config.yaml
num_hidden_layers: 8
hidden_size: 384
num_attention_heads: 3
num_key_value_heads: 3
head_dim: 128
intermediate_size: 1536
vocab_size: 8192
hidden_act: "squared_relu"
norm: "layernorm"
norm_place: "pre"
norm_eps: 1e-05
positions: "rope"
rope_theta: 10000.0
rope_fraction: 1.0
qk_norm: true
attn_scale: 0.138
bias: "none"
tie_word_embeddings: true
parallel_block: false
extras: ["capped logits"]
init: "orth"
init_std_qkv: 0.0646
init_std_o: 0.0161
init_std_up: 0.0646
init_std_down: 0.00807
init_out_by_depth: true
optimizer: "adam_variant"
learning_rate: 0.000788
beta1: 0.9
weight_decay: 0.16
lr_head: 0.0086
max_grad_norm: 1.0
warmup_steps: 372
schedule: "wsd"
decay_fraction: 0.893
decay_shape: "linear"
final_lr_fraction: 0.1
batch_tokens: [32768, 65536, 131072]
max_seq_len: 1024
doc_mask: true
train_tokens: 685800000
max_steps: 10664
dataset: "wikipedia_en"
Each number is 128 + 32 x the weight over its row's rms, rounded and kept within 0 to 255. Layers, rows and columns count from 0. Numbers have three digits each. The size before them is the row's rms in percent of the matrix's.

# layer 5 MLP up, 1536x384, rms 0.0658, rows 892-1173, columns 192-239
105:132183144134108149107125202052125094086104114080159099183086140114105163196097097095145149126102059094129188089158096127117117153096139154143148
106:163122156120140165119181113123067114088161163148137125142114081201112146035107092103156188091142156126152113101086126184138119173130106174134136
095:153104107133203172087201189111214058138125147142128143091153138086138190184104159143105120092120083151161078126096118166179132133067167128143136
110:099067104065183111134146132137065143138163115129097107137079114147151112183162133138158100164120120086136148139094129121166121112095130124143127
103:122093095145158128111147149155068098123150183200121170102161123129164165090112098196133138079128080151177124112152150072104083137177167151179113
109:172093113115129152091134085139074166173111085188119090111136083094159121099100121109135112121078164135157187130133157182067127126102162130133174
101:100146149210121101178122090143134126137133212109126139104096130113203112111119073181172115123129112091136135152105143145143091153092137126100105
106:108114135160114038162098161111075099178061106161155170154143086206112098116143189093137152111100083169104072128166149107094121120132132126127129
102:099123085149130137115158096204136085125145137138140172060109189102123150072098133122100139172093101153161170147105096147155129119085159118141092
088:167074085123107158122164117140100142147101130117024187110129137113141128194155121129127151109065133048140186163184101121119095158187159119151091
100:107113068110141094115184128168118126121135104176114183149112118205128128153156136204103093163175133120162089122044115133147129146131163136141126
113:088123137151107156129123178206144116168220152115166121154142183146124184133108123107083075098147097112134167135164152130136143148112097150135136
105:118123062130193082091144113130114082109146151089158136110147069223120107118131097116122128166141122162127126145157107141077143147109094167124166
112:164172099073163103090117111135112126097179173136115173076174097117156097150112159093119125100140095127095142095117180119125073108094108170153159
106:124133104091143079145188140100101131163154140071049174125106155194143184148140129083096106145069071179169138152116152158144163151114140137187098
093:181125131139075159147071083124139159156120108110127135197143135135150121138112115127125101144117066102117127124089113130116171204174122131031116
100:138166143120135106111130132139156128187115107112177131102117128120192144129070104129101125122137111148150142165142121120115148200105103177111149
104:124138153138123130105114140090150144109100151169084120137171123144109143147106117068129172094173097169167130140111114113138109167131048118128117
099:127109102122191113126155101119118174139075117180123151127166196199132166128094067116090141096112097099143134134137102078116154104137162081172152
110:127095140132076120123095168055151107126104136076161168130106084194085145079136151097128108144146105080174143090131127121133101135122193129068133
103:123108185157141117096123159132163123152129174185180151126097161178096196161127108236120108136056186187146180145161174101129112146140118153128104
101:144140100103095200049149059088121151125189151153138120109066140157141156150088167100103041082171135058142135092144122138112107138227124161111161
108:104118088110186130165180111185152067139160126175089146047086116179083153110079093127131121041115066151135167067091161202160147169091172175134176
091:126118130157085094100160160152101112152100164133096223123155095110220157045116153126109200158163156115132096169116049120105169132152102133125108
099:136164031105093144137154203177206171161103091123115140079153085130189136127147143151107137139111141088109160133130137145171165093106143106190131
095:134116130180146068115166100201131104145118142137127146076157183097136159063133118118129110083176140083132167168111148116184094112135072163210109
096:165159096115153144160164145124115117074148088133117146164127110151058120143122100195157110160154121141163150115076156141122181180131118165079093
100:095082129097102136104141124138169129076170124109163159097133130159123129126165123156080177120147131112144109147088172088146105129121091094167153
097:162133136109126104137082184141119069089126109110131157155125229127129123173137157118154137101160152106164124132098084096084069105052131108157143
105:179148133107181178209135059087151166140117109199176136133076131110126179182129121085106119131108115117114132097136190139108089151174104169139086
105:210190156133052167135104137145089111213110135068118128163054132161135119059120112125194091173147101150120127115149184170134162191108132176079167
093:113205169099130135078161145120078166117145150172134165201178095153154141078091122167117098089037138145174155117128146156136096116155160116154183
095:145139147110129079182116132164053144130165112138145120093099117190119153112067105181084131149125111081155129153108168152101127131128185114101200
112:140127077128118083123111161097072114072090076140127109106121159099115142087155122109124097092114117117111192121092126151148053121117105103131088
101:158154104175190127162132100150142131113117191095086168125120178112165200074105114154132133103124096124129139155170085105177082154095116148101152
108:064095075133204136034160082142102152157139147178125126149128121116154147121130126163083074165089094094140083133140130131156114096121129145116165
106:121071144164157111183130101112120108136124100101154096143128195137093167117118093091152101113162099095159080121123095149144117148131086107076135
102:179133123127152171125179198107130151135140137168144164117086097108150084053125131157134137082147107158146143137145135152123184091125141134137124
095:135117141116149195151193083139070174102138118134146131092140204080138119129084133126089133128136105166156128092116123086093100140130102083118130
108:117156084046039125134114177166166173112154102121141180110107179102136126152109116120075124113130120120121179074091134112167138142128158115162098
112:121167123107155139089074143115101093131122166069168180133184130127128112183059150103170173136127100146140141151060196171144122129126089169109130
106:121112125151204172138079106138120123170116125200130130145103115141118171206118113117175075138180156092143140109158171116125084176183159155148113
099:082117150164124097206135143144116151134112136132149136199165087185119185160120075119077101099123092149151096109139140079146114119073176095114085
091:165151130116106151106201132194146141153178128143114149116127122198182151097161102133148141112174122127157134179160122161119094100159076117130123
098:115127127154111124165131155076129164119124134095175117116108074181161136112110121132162175126082191169171193152189131122188102092110181140138123
096:129148153096133106143125172112172120154185140119102156194208219140084120061174212099117201068081064196147144106102150125148090096169112124094188
088:138114143143145154114168108168121124101153165175112157178151112154149184137133103097176092128085095035155133169120146163073091142155205056104134
109:145114141089134094179114131130109163168104181155109094059092159138093136155130188119153053082160107149103144141104076062057187160058161161184164
097:127179111153151171061143086084124145136055161147150147140102078130125136160112120121078124147089105102108165147032095163176179120110103141148199
085:098136144101101096087177110107095151139204138094137098112111149186108129162118142060137140098062057065150130090150122165118171100114135037169151
107:110091121124095128146097078100149125113162176099129156129102077143124107151160120086130124097088104128140153112131153013148144079125075110157140
092:127149088148171156112108067160162195214166126131150135195104100140168140184044190160107162124123128078126106106140120119105067138117147125133082
110:133118083171100075125161126139196160133166089105167124182206133148154043093111124112131139162139080148137135041148132143144083120093180135135162
094:125155154122130075159149188117215150151086107071116209062133127122156120160057181130099140100157096125112094097083084095181117133139132133134103
101:105151134135180113171142148109166115134108130140124123131148106147128100151156130128059117176092130129144151075112166124094168136114081160088121
089:125158083080128099112151100120177140160116154133189171159166120189083143151145116203158171124102118120161150090121159162107141119110148170085144
099:112173170109167132131070190196148118127130112085163168140107178133152162172111125149112082106154093082082110098102092172117101168081130103112150
086:150095148118121108078145110104162171119123139149156126166221185128080119108142119140181097095098129172115152062145150149181148161106136133144159
104:089116147081169125152132073113128099121167164178155115084144099075135122140154130212086150162135122100133166082135095171153169092160130073163117
097:153137119122129086075120127121121136138182106143129200162122143143144148224131122159095134153129100149159129163105127118105127102096144162107120
094:205094079122147117091088149160085102105222145178135155098238164118117170145153096109117150134123095056160122130165152087131126082103160103210194
105:117144042069165188166125107154190147178133136179162116113101142141109148130113071181164118151178078157113147128108146123207118121085110080142138
105:120101110115154138082185081085152130141152156123177177195121150157088183107136111084094140107088141167123132075132140121168158110117134147134145
102:138109125128085108117157126113157117149092100104121157128113084129166141115093150115092096125085143114145097115091121147116131124107153149110127
097:130198169138078178132071168155061107161131174129122173133137148127159114152091169130127088103106124158141113155149140178151079095175138167157130
104:126099123128154142166132087174144167144122149118088143142125141127091159193131155082123157155086061144142144130092158131184106080136160134252096
113:088196117133090070186105137129108180157138163137125090117083076166104086147086204151151126113093113104150067171119197093161168121080212180120160
100:126175111154148120140116124142112124157145188138185128119134110174099126115167153162147133150106129068140137133149113119141063150128154107109142
100:122106144156161148118086155122122100139142140162189144212059136111107172175077171064070157159101090119101139156202200087214150126161159146128129
113:134137134140081141011122127164182099174106067144155150127134134129148118103112099144181123131120099084143134045099098072152174138135132135127085
092:148149122129071117192090117115112145106143119118124108137160121140133170135079070111101112045073095066119077108080120160152129079112135134088132
100:115134192139140054121150088144079112117133144074074174181099120171121172132094061123108116137145115178099143128075127124097072150128134094108131
113:196187080126129196115158119110128143081073170128176141168197127095085159108049128157154119152097135091164172051115147109136121120092179125103161
095:102105087063130212145135096169157122129097175110136159167099099065120137129125069103107127149076137165128160123151133104151097114118091175160129
097:152149141108153154094163154155134166153068151109094167132161126118135167136142157139114157132098099130146151165137146220141095142158101113106202
091:155164086191130114178181182118128147128107198162146156115154139112161141119148099121167131115143147169151156122113097117114062172114152159126119
110:112149073133145168076132103135095108173117143088132104154081104143221136081077136120099176158141121135134197129140147175157168099153098160154153
103:067122112131169118127130148126137142177164155131186161161122140140129137206178048153174110067110105160177101103105106091150142114042125144152109
085:162189093069155108151162112087166164141128115117102139151101056096186117138108147140059091142057125192110132116156125098155125173121124131120056
100:124117128121181126170164192144135144148142114120104203188064103088150144070099082120121100110108079127149111114087064143162113215124169164120126
102:050204146139139140180123135177174149098105150107157164112143165123106105152121110110118087142082080114123150169150089152123204160105141082112145
095:151107117113165062103158142092099127185185193122116134141169158111092133157130164146120140123070124110114094098122115138148111125162169122078107
102:135150132136084159106193188118131234137095092081186074119113112133123143194180104146121126112074142157128128163168170138096084136145076162094130
093:156134102120132066123136166137125114164139137119194121071150115121097190136144141125151092240080071118131114165136106199133133066133135142125140
096:136134123172220161189130135099129090123171103151122194125150194017127124133126161156121140076139089162113134092100144087129100101140174158128143
106:137183170183143144101148136103142123140170123059137110126146153098112134154096165202112207094140100185156159091062115206155091139119146114106184
091:164070131140174078116107138214105081126080120163133095125114101139110135124164124199176131113106085122168173134082096082125163108104138140088156
110:102139078123187148107140124151127162155094113185143127115138124158088114147159106165164128150113171126137172114111141123169152076040140116118116
100:135148122128124111156101155117156108123043139169120118159155130124115107166149134086078136108148122137131141124112112167092128171153052147154135
087:184150118171134109110087101139136168149120110113144155157111113099123114115139101179186131077130121098152172060147146115112164177157159115116128
113:122159125140102155106158157137160132087139136141114147130145060176067108129133171140087117128108109152145193067128123108155045149080101168067143
092:118162092156092096147160081144099139102141163141131066143141131128078159018132054199151153145135154155128157178144172058163110097145115119123107
095:118028090146106089124163146127123137123201147159160120118121150175122097102079138110083131142135079134143170077172152083156221099141170110143192
102:162108117074053154127148110095137109173168146165174093142121141122104104112156109173174172069111139172185096118158121155133087206147121146114102
091:165140114079122121099141100143127184142126131137096119123129148132098109162142109134088072128132116070163104134159121076152112116109131093129168
107:120147182117150165120135106138001116135143093112156138145106090115100091177132146136138157161135163181152155166102128137175143094136194149158131
100:081117076147167144099166088136135139142177070123142142142063092143109123115092153129165169084147103165120171108109110153088194105082139115093179
095:138088097171098102130146120116151161126150144188193131126134195179138137103105130149099160078151131092136078146183145119125170116143171123144162
092:140132117104106103076097062114148164130130125078186072139154141111184097087206156146097168137153176147125134145115167130085140130087117122121117
101:097175177099138166140164068145053140150126088127133138150105180157112129174170109127117091127169124112137116173152137151089133109056157104169131
100:171106166151120153116169128201157147091172197110141160084180145161087180098083138167120140137088180116144113113115131133125126078145159114111138
103:139104080079140133072154172120143146125111202124126124138187123174197148131155161123173091124127097098157151149159147139153117159147164093122148
092:148127098207206102193176180154061154111145130136131143126157182117090125078148132182106083148068110166135121104135141133176138077177136110135115
098:157135131170122102192103088199141199094151140105165127047104067098147201127113068162139084134073137129117191120125187163183118129076140145125170
101:083143154164125153075085176125148119157115116115179114104176157090119187114108171074147128076135120076147127080120097137133097119168142128088132
093:131083092105116062073178122086133133105151171121117178147084143076127104144108114096194085159109072144125174130066162135126124136034090101130133
094:100144169173121093124114175138161158145059160171100130066097165204102166147109152076151124137142191173161112159104101084136112104096121160145118
098:214177100087165093146166107152133187187182127155160112107097120096103144115139142142133151153106135127149119157052106097144100119111123133214137
097:147157192143175124139160176058174114167131157141139152201109133135132130164205139148085135111107108073157095079138152181121101124114140099120114
095:126133146099175098156111083167103096152141181136126096118117094140128158074156149101058145113138148118106145154099135139097128190126128103075123
092:171158130094141097139174124167096119167126128118162131066126142173158141083169067162135083132085121156116169114156186119104133126102081133112065
096:067111126117170136082110167169153084120185142152139152161099158173130128137222145200109189114150149114135108038144170168111150119120105165165188
096:127155117167189152132185103083175129136110169155190139078087193176068126141051092112174189153131085106147148088120151130058131112090138217099167
102:085169139111152105098123159096153085157113119107097198071158115165166151120114150067122174121098078134112092142115168073155129104159149124110109
103:189196127090109082095113099153120105103135115149098096109170103089167151119144210104149124123095076148144082139158112148147089166112179158155168
102:194169142109151145121127172088122094151116137120108154119188133129093188157065123132181148140122107198136171159120174081094154129039176144151158
098:078140154155131059119159142074119124125138155140135173107131112104059179141118130158129117094137125087135135137159111125182156129139128159058100
107:133180119106072137065155127117082113124110147130099069169123112168179123127113142163134134125103124115138185112148137098111064128118073140180138
114:089142086052135127113160139138118127092136166161127141167150137099090151129101131203162074120059132096142167140140124159096141134145106129110170
095:136140121096134159082180175141096121130062159160181134059087106145106133146132184096144117112111111153132113176102097178174177159136140164121170
111:141155096124145151105152106103109178146136131132140106107121097104112167138075111131177159175150094128146132103140137102088141184060077116144116
088:150122129077214133133091103091203151146146161075104182129097133099079172119133118155147178124097118138118137164118160149155107149172133089124124
090:177138126181114118096115155152167110137132162150106127136201140123077072118109116171200176106085127133152133088101157126125158150082112128178072
097:199148125106105158096126139145159188153062138118159133098126122103125154127157122133138083150124115160168175093105069054159147116147099129129125
100:134116155155096113134181060094121134134142163128204105150095112083080076158094117135152109132114157139126121159113108089188076217121134149180143
100:071121111104128125139107143099155140099140124077135152113068123076117146151098133129051179071146082133160145120078143162111177098116143127145101
104:223098060120168160102166156150104091134082118216163156092160132137087155161167123114134163090152097115145152109135165151161168137159095126153183
097:089201132121115116086118119181107084077123160131108112162126137120177135101132163077098106143125121155162115128122154188133078128132165077070170
111:171160097159113157150106122159092174156195102117187142167130157138103161163162119134149159114135133138140160141181152155083105139106161165130124
093:124153135108175111167185176174106099089092124113159168152110142131131144125119140152142156155198168193102107108117144154145087124133116197115140
098:175069134127041192144070150159120136168116163152091120082143053129157158192145175165137146136116090127118067134121141062095123099133136124137146
108:131120130082113178091188148150155149147119057162048148115148174127100125124135075170175168125081136115112106143168167113081038160174172151097150
102:125170148136137130131170086189167138132120157149166060114098090090169142153133087136162139105176072091137204153104137118100184148121147166073169
100:133169161170135150096102125074079119110169116163105160086078152136130138092121197116054189126123114104134114192142108108146164180076127142180134
110:122181140118135187083154119112114136146171178123125114153108114079128140153132076091137141191117104103172162081119202186133083147164112121086109
093:080144190142162111106170120143151127112084117147092128181155128108107203111165126158068119119135119071131128153123205104147078123127151121134201
102:111115112130103131118116117057108144141116140120112134190157130127075141199115147180143121117090077147149147125187145177101092066129146107143167
102:093180110156085112139153134150156107135125072109145161100087109181119142124118091133201114142066133136156134123101152137167142162052135109074077
094:172050086106120197081116138095134061136100109170126170121135145115060131129162136073095073117128146086132115084163096171143127161161073085120136
110:141198132122139138126156136099153128139133172169117156118103124159112128125137156133128153096110120074118173144097107150147151094152112131072151
102:081157125110102168100163171149137144117109159098111152133084093077166152126059188115124177122100131103100113146075143124133154121119200149129170
104:178146143094182150097133120133132153129131091157143164084159152112166109169160149145076091101097076147129079123126157092146114123069156152083146
090:111114097141138130136098132085228139093141142182092176101092134184132130139130105189089144075117097142137141151156173169152112161146089102067120
091:181169162166179122114141105150068108114159167129095130112130054123136126105068080157161142090232165115115133120088163112122146121126200149118143
093:108084116117109090098134146155155147117112178141159167087183087114136144148088105135152127156172123166154113080097147110200103169098140201149065
098:118112131130108157138078092152178128156151205128113138110104165163159089126195041157138110163101113131153191171139151176099108170120095110157183
107:124147135114151152140157143119115114109107126157093176139102150145138130132166079232178141149104140104146135151096128168090089071117163123156153
103:140147115159102125139151154082181122154125137135078191090116107114108116147135152142123155123081155089150146137142184145100179113144094135112133
118:141062127082103103100139157127088102125073154095139137150110181125158135158109190123120130093096118145153140132165112102152175145129128157139139
093:135119117121121110054149142175155124170053129087099081107173131141129157142140151146100149133185115147128107041090175124117119166119152204182108
096:132149128136150082139143212166154088162130120121159166103117147088171174149130112119132144190134121103133129138135089140178130142140154150094154
107:127138106158140123151121102116150189112119161145149132118100114112116100148141111120158098109162148047156110177100076063093127109182137152086140
103:159079124108087109119139147160079118137089130195126151135150127152037127153144062110110069073072115142154132103176166092124133162110124132112174
101:059152120086086117117138180171142139158199132142173145050126136107158160136110132150099139092103128146154168130113118039165131100129193154140197
114:161198131133086107138160145100173123180096094115156124147107099142214108106161096107108168129107180106129181116112140070149192102158211167141095
101:168142106133099145155160100144054122128123174134125149181106099093104136152097102236190136102128118082114148123135159149067156155188151104113153
098:171141095128105110121179110115110070140104117135092137120125145156129122135136118160121122125112101126154120118127127135136129145111116140133169
088:164098184124126089162145128142157120076119111124146149109155160033134128077126149118107081079144145139110170136108116099144096140099074087099128
098:139147125113159129070155179159155159112097145169145123165159128151165162120139057163134101089103147139136137086138116136090207155128078142113183
087:178105149116146188094127098129099103136174150059122132074148159128142119109077082118111160129098101118152125131104129166100121145165182137095120
100:133120106174086118138148112130148124162091119128098078067171049177097112093101144097055064133094120160122116148185141126132168189107116143079117
097:120167174151097144089197174237102087118143188162101127065088097166075142105131122192125118105044138110136150147140133125169124182114130105131146
103:122165168088120097143129077124121091094131140146100118082160134122142138129096116142160168115131151080124187116117128095118168174153197118198154
101:138176168092101109135173169146128142116171167109136107113137180143129121169127110066113107129102117193097083093072104110143139157090088128116109
097:148090117082150115120184110102178152092101107109089098119076148150075086118118150140127061170128120202124140157168040149127094120147078117119127
105:156133176157106170158109160105033133078141086160123122152149175105121137130135122113118165111111109110191131137120176099142097146125153138157153
101:152111159056139140208155122105141157117110068113114149056109170135120134149100111138117136153159118068156130118140114111092147167177133120156140
102:196202118133136132136086137196151126161120109205107164087138119206142124132141184154152115155187137121105123106056148130126116117110074118166115
115:163147129085133086070160141158107144089133121112156108137078128083211166139101132117156161109182131157139142063171166126166101151061148117123146
096:096142153135180098137147112111078120076110107167120131150120142156091150096110071128160094109134102115142105141195129095149105135109145088122109
100:104135165135149114120244131102205142138109106125081156104104126111158139182117147129173149161144109115137084144090087142125124109149144097181064
094:126134116150154144101159117170134128126132115138152135121127205168128112110095104122142093078161133138131114082065138092158162143126125167150139
096:140162077146163165128132139082131093168153152141167152048127106081135093167180091177125103117139101109112130109082078079124085130166153123117172
106:125077122133110069105090103185102126084140109100178087122110141126147096104117075198157162128101134051119108139100154177145143117068151127073107
098:142135134107138128128164145170109202118121151151128112108125164135113185097153170084105124067160155120147137098141098090134170118157155117124074
108:121153137096142071110140088103139148168140186095133148135142123174108102082149162043161130106123134108120136071137188121159153129155154150173133
107:163091146143111119150124137096064176113164133075074143117190083186139083139135161101095125146149131161182056169145138089109149093153082193101109
111:119142112107094152115118158098192124112160149158152164146054144089132159135174160110050087125128119076135135135114118150126065131140172149081156
095:119077164137141144105157134119085120148163129142154145129105172106191131190149117082085045125147066097136102052073124134151130140150154117142113
099:211095162120124108127156126132150119111116198174174142155072094138170161083100164184146116133056163094106109170113134147138140150103154113206153
098:167140120127106157111163125102173066102099081147086127069131082146189161121075122166184172140097125123123176120136145114141127100079048097076141
097:083060089105110113079171124181154220131147166104153109090114035118119132123114108109159162118130152138110115131121131124157147164086118143121077
102:160140082130199125142173076111148227170160123145159145132155106125101139119140073109133129106092072114159117122146120106171103068107193176150109
108:141141146141103147133151146173118123167090100125126170167135153116160159141091057145169098152107103128198158142037101131163164095152192161080134
101:152145139154131126096198084095087098180145171130129114077030127101178119111127140162150130153127139090175127090094098106195197201046138166131143
100:156092116136139189121089131145097091043169146050138120180134100112123144201120066149071135111145161127155163140107121096166128158096158152101137
099:156092119053109176131136134163114131102124129139114157115110136120076113127136082123145149145029122110159171151164120130082142162170185091137109
101:146096143131077154136205106091152141148183057108114130112152090150100112126140120167179076157196125161216094161095148125084111165131135175135122
093:124132116210113101143102131120168122225057139097151152168099088162160134147081091118120107122130130125099042090150158127155130140210157145165059
097:149102044168133198132083080134062144063090089118156095168110111054138183153078127177107135126129086070134139117138107124144134144137187143117162
104:138108145095124110156155096143105148070156221182127206119161097104090179211139109085148098132146154162108147124144151159116141121134116074130182
105:102154093149178103136088116103050123136113090162103071140163127140136083166114111109128145163116097119174135183141126179134120139133144161111121
096:137128149113180138125116119135196141116145169089096174067123091095202134088112093148085113109086089089166114103177148107149125168076186133105075
106:126175112110124151156151187140107121154140137068165080106109213075116136072197145115158120073098100211152133108127168141131156132081151152118108
108:137190161201098087137114129151111184173146172112135110107090084115166112124127053166108078188086119054124100149161128091172110161133103153093169
111:147114140043124158063119126112170132154148139057147181129193141095085077125178114117166076039107099081158124153126118162146127113135102133115164
094:106128084158048136141095151122133152170112159145153138128127132133171125081148165148136141134120145114117120158108189146150166169120147119124152
094:143102135109113178138115135159183114099118139168196168165131118166090173113090075139143115155165107207138097139156169068130156132137159162067128
104:128102106094148161157110118155163127108187122095115098118138120163123085142131130116131091122157114142142113057154169129117116184168099178089219
104:166125133157105115135121083156095101131158156132117140085138170146068166069150182199114110159150061117192108073096161131084117135141139193163093
093:138153181120148112144166222164110081082099088131165186112085058111159174153124118099157137055121158171158123124145108085158087138089182125138153
090:119139014083143133130140124153114153082101155192177103130133147152130156131090123113173109147184165109143153078133097077178130113127165146173086
095:122153108105175109124175116116136165129111153142157154062100088110137145104170108173147177021079102118148175154142110132155124100092200128122189
100:090098124118165139103128121148138114093149149120118169121174129104193135199145140169084128154142112132134081096122139124204113130133124128100140
101:120128071070106076122135122119214143153156143073142130133121151093116182155136170140096144082095078221119128157185136153132122122115141163118116
113:143189080101132145093182104158088095133124143123180144174066113109141093160111146115142139118097145184160108129057106095165097151038093113099172
099:166101098120116091110131120162116081121127131142154067054130124203150159156093129202102141150142114096176141106115116123124057157101122215102100
098:133111186123111111109172153166126106112156103095172181162119163081152116122118105119089143162158123108096152153162120193132110169081174142119122
100:207137172097174092079139128129128146155151172141133145081100109118128060136133119115129082070129108102148121110176173055147139145176106130132140
105:127114150156114067109156145146107115180133105120141177116062175109114166100125183143128116136152114091171124088139162130094129118110185166109067
104:116156119153071175147156140112148151128115154072105118069050101127093053165113154126200162129138084099157136098055128130144161205096175194151162
106:130117076074148177192114144133078172135131114111115064177140104139094128124109155129196077071086082136169152125157119111129128109113110131146183
092:089163146116133116176125152139129145156119132057131157098101087117120141139086121175072125132109112125128052133129123097158128156126124112097067
097:133135144142124054152151152123109131137158101116099167139144100110101140115163114103064135096158109130162127095098098102125104099162144128163180
102:102107114127142129184156134166064145127125074153075175116091120137051117102143144143148157104138107122097076116193111098104131187157184113132119
092:148158076193100095125135079156101125141125135093146051115146134162117100189095052129124114166116076183123113110119136160127152104071173087114167
104:172120139099194126054084067082073156142138165120104159110134077114104147079125156152134122153156155119143184128122086158127080119131170099166162
092:143141108149098140148113054173113153180117134092122121098157080074144154131139146120094098168067122168172160125075155123105146183101181150159108
098:158095074101147152093171098142142116066131101166075157103112169136096170104074109090112110168122123166114158131166105105148121072113131152131092
093:143121101087121124105138119169151197066123074141081150065162110144148117161135164120140115130108120137165174096140145112149146169082161149165064
109:180154116102122173135171107133123157099140118124171132182064073114127110134126108114171096107090156143119200152140161176116162191196100136074161
091:180115121079100094091165092082137167127110117121117088139112099095142150212134088119119092127156096125123171107169080129135128097123071174093098
109:194057102100113151116186128131127123105169148183121108126150129105077104075136141110192167161133152080131170153112187092102123128138103122169135
089:124165185139127081117178088099142116184090139144083127180118081122157175153154179157093064133119099112137161135096118081131202128149125122096136
104:071066152089071119156110147131123122116157151164112181143158146142134115173115107157080092100140140157186102130172107124128145182106096139162153
093:119148176083116111133112141103110105130106133102145166109127113118181116129097150156129086188124092147133116117054123158162119135189100151114123
109:116160111146154160097106145146149122142073147114088111171080145153135168099154133151139168104060190080131119174102094128172151060110109117131114
102:122117106108204163161177098166101133107138137134132190119090144113134159151105089128133104054103075153161169090122110155181161140114136110096091
101:149117070138139152100143118103080097058131158118091102156013154153074144139110057131153161141155137133187132084108136204116145090129081169147139
101:088175109137135129125153165161094159158149136168134086115174095187115180101150081162127091129134099137121095102148112138161159145119052144089156
102:114129125182086088134104095099135177097080162138134168140130079137095179115106134129104124097098140068113142140129104099163079155148124109119106
086:144145165153074155101126132118143060097115106113124179141106136166117135162138154156136099217164103143154151157149138121104131068170141142122168
096:159101037153130140074108121155145132174066149144108166095121155116137102099058096209144118090125063130160113079082100081169085101151125159113154
102:103096136114141105143156100125146078166141159141183166119171077148151139148066136158109157120133103161185143098128132183148143162132098094156053
099:157135109145118164180169102128219178082113157089137163137104121112121135131142142157164138121108104143124120076091091130103140101114099112124173
090:177077084145144120120115181109168154187064135154119134096114104123047154159057118114128136133088162105134144143150141132122166109072146160078137
090:111212119063156139069150102074119122108101138125143098147136142142124159119105090131191044127167156130150106171139104127134136137135117087126104
139:147173109127158105145171155108083143173131174098208167186146110199102173108097104150152066124153149096120162117102115117139136147097151151166129
092:132107125155143171135109109156087157104074112150123206135070063114123202076092139128194157086113221115091150126108146122186159142177124198112067
100:146153142088100073169100103154120127138114156095144072102113138114104114094137135178147083098160106067176160161083086025183133134088097144100123
102:135167144141064130049149090106156097129127121123128090162061109153064174114138088120123163126133134105195177083102126156110169140148159095115098
093:132128082097164042132184119123131131138084145140182185139116108124144133098086111145144130140099077114100128118094136144083045130117164136076129
097:075147097171063165114091135163122195158093146100155148164152103135110112097165136150137107198122131189215124167105116197098149086129129194152210
094:150145111135136101112077084074118159111136133126171179065084114085158174096073156198146117124134128157112154163115067159147074158105120140097149
101:110116143154164104118135177109081097163126142093185127142133111117171136139100170078155118108094121115145193137124164145174053112150117143125134
099:156139173209189111143148147156173122151158062115112173123087143196157109089154059099107123167149085155121109080122100138121158158143170154123157
098:105088152142096184147136162100162113166055136149160158093100088086117173074067094142109127121144105133139170121090149165141110177101150157184098
095:163117085095171118195150056125133168118139149116149112111109088213091117115117156158132093090104085112076179123127159148132074160117187120125155
103:080166109218158139093137128154177132129110115063196133168131093166105167180143133157158077075089123105162169098177098183129151135095083120119115
097:159068134109193177233150069106083119166085145147099121130123148145118151080072120168154115150134097115161159156085120109149130147146130177159172
096:155111156204135073130129167152112170104137118125109139164123121125102142111135128105096059122118137133178137120186169116189138140110167175080168
100:165154120107131040138119188183126145149199151074146140076127131103172080151194100108155123083101117167147122120065156147130096135136153161109122
094:183101101100128140163114132198100129167181156146131129156120105115092149115045054151132052098118129163123130117113117154122127194151135161116135
099:106117076123111066138170126156042121128093135085128157168101152182140085076119140160093072127077187105137159106143161176137185102097119159153110
101:176113161185104120137147149109119054091188172159073144191160072175086062161150191162123115154159092127087113109148139058094138120132104116158129
095:138150189104131093129122125146119111125099079147092197092116121143127170123141105120127073096081122072101140157162126161164103095122150116162092
099:172104095109105143093126139115084124131162155147093136126108102099155117087133157166141205119154117152099125099129139114128117143067145170048142
094:133110118104146173130095141096144153155065158119105144103151130098096138190085149115128112121012099131139109118127134106163183194126107159062062
102:065085135117106031116149143146126154085161126135141133154118138105161105130148122063174112133083094120102111092105186168104103082141123099097205
094:137062118096109069124091121121063121060108109132191163195093092111073150153139154115170127181147151228146136106125105115051128102135106117117139
112:164111128163036120062163047089111135150147136108131156129135134102162156148143163064153147124123092148159161140128129107157125167106112160138156
103:173105115129105184096164165110094066110112128201096153146081172175117108140108115118152142100129166107153144155106161121197185150136096093191105
100:127167199137110120175174067181200100131096126148104117184134157126145118107147106177178140107157133089143141136124136099096107126180084103150123
116:165030127143077163122157107163076142136192116142074174088093121142146133172095093099152147159154128123185111100100124111176075182161140130142110
095:141176133136168174136197120129154094098087120145208051096123101067115143134166105102159123126094121145160126137105160182154184095195084167106062
095:155111093090086108139131125101195097126105095167144110142121191134062069116103088135147098140141071189113133169130138122090088146219152154144203
097:142101075100155123108098091126085167118156110154157161080118184177197181130142124086141115155081126156143129151132142121157121145082108099166189
091:118129105122090079131086137113201128149118082074185128108177115082160115096116151174128125071150079147125152168123134134166093108118089130164115
099:145166111129159160127172134061043169090171166131182103099118100150154150200124176175162143123065146126129157056110140059109140078076134126084062
099:122111080105103172120136127183144079083158124171147155134167143064098154086161082096122127109102083073184147163067168177078037148140136159110113
093:147151142133121139120133136109088140158106157100191140093097157133196083090124103149080182062091157114169121138099048196101098073121127162158150
103:140096100084132092127147147124194112099149165098103098079147036143113129140152122145109096127143063131164184174199206135104122122118089164152123
107:139114122094130124105080093151125058064085138138129126069146168123145144108136225130103157137136081113124147157092149096129161175124076124105143
103:112081107121129124038146153188174138122123135130082121179143129178097069106148109116108139144115140143133169099127123044143086130105078166055148
099:141095144173155198081149055121103110129121150085125143131121174152143107104122141117157128074173164153112121209175180062152126144136209160141149
095:108102182181129064124149164103173210152143179114112164095157188127084115096137168145089126067139145075125110136146129113161134135127158125114097
104:169142084145064130076123110148175186137143085175087137101069139135148069119144147169097124139111132122132117106089105139125052118134099118164125
095:098148098070154144118114155078122139172116154138137070132160099179188062102146162155113104184072101082103182114142141064112102175184151152125085
086:102176177127111112107116129099142108135120126101149120147121060188186167151139049139124114136134120149182076174180106149144126207127185154100086
099:140105100128101126053142148164129134110095127157139152152079047124129138126099160146109138119130124145135148176141066130142173078135101112122134
094:156114176167149153136155093149158109079088128170141107069114113105099111072074102098119122140114115130110139128120186156189158082157129189128079
100:109108127136157131070164066157102023122138197154109124152114086119111157132088113194138158191140181138143097153071130106157084125112172148168141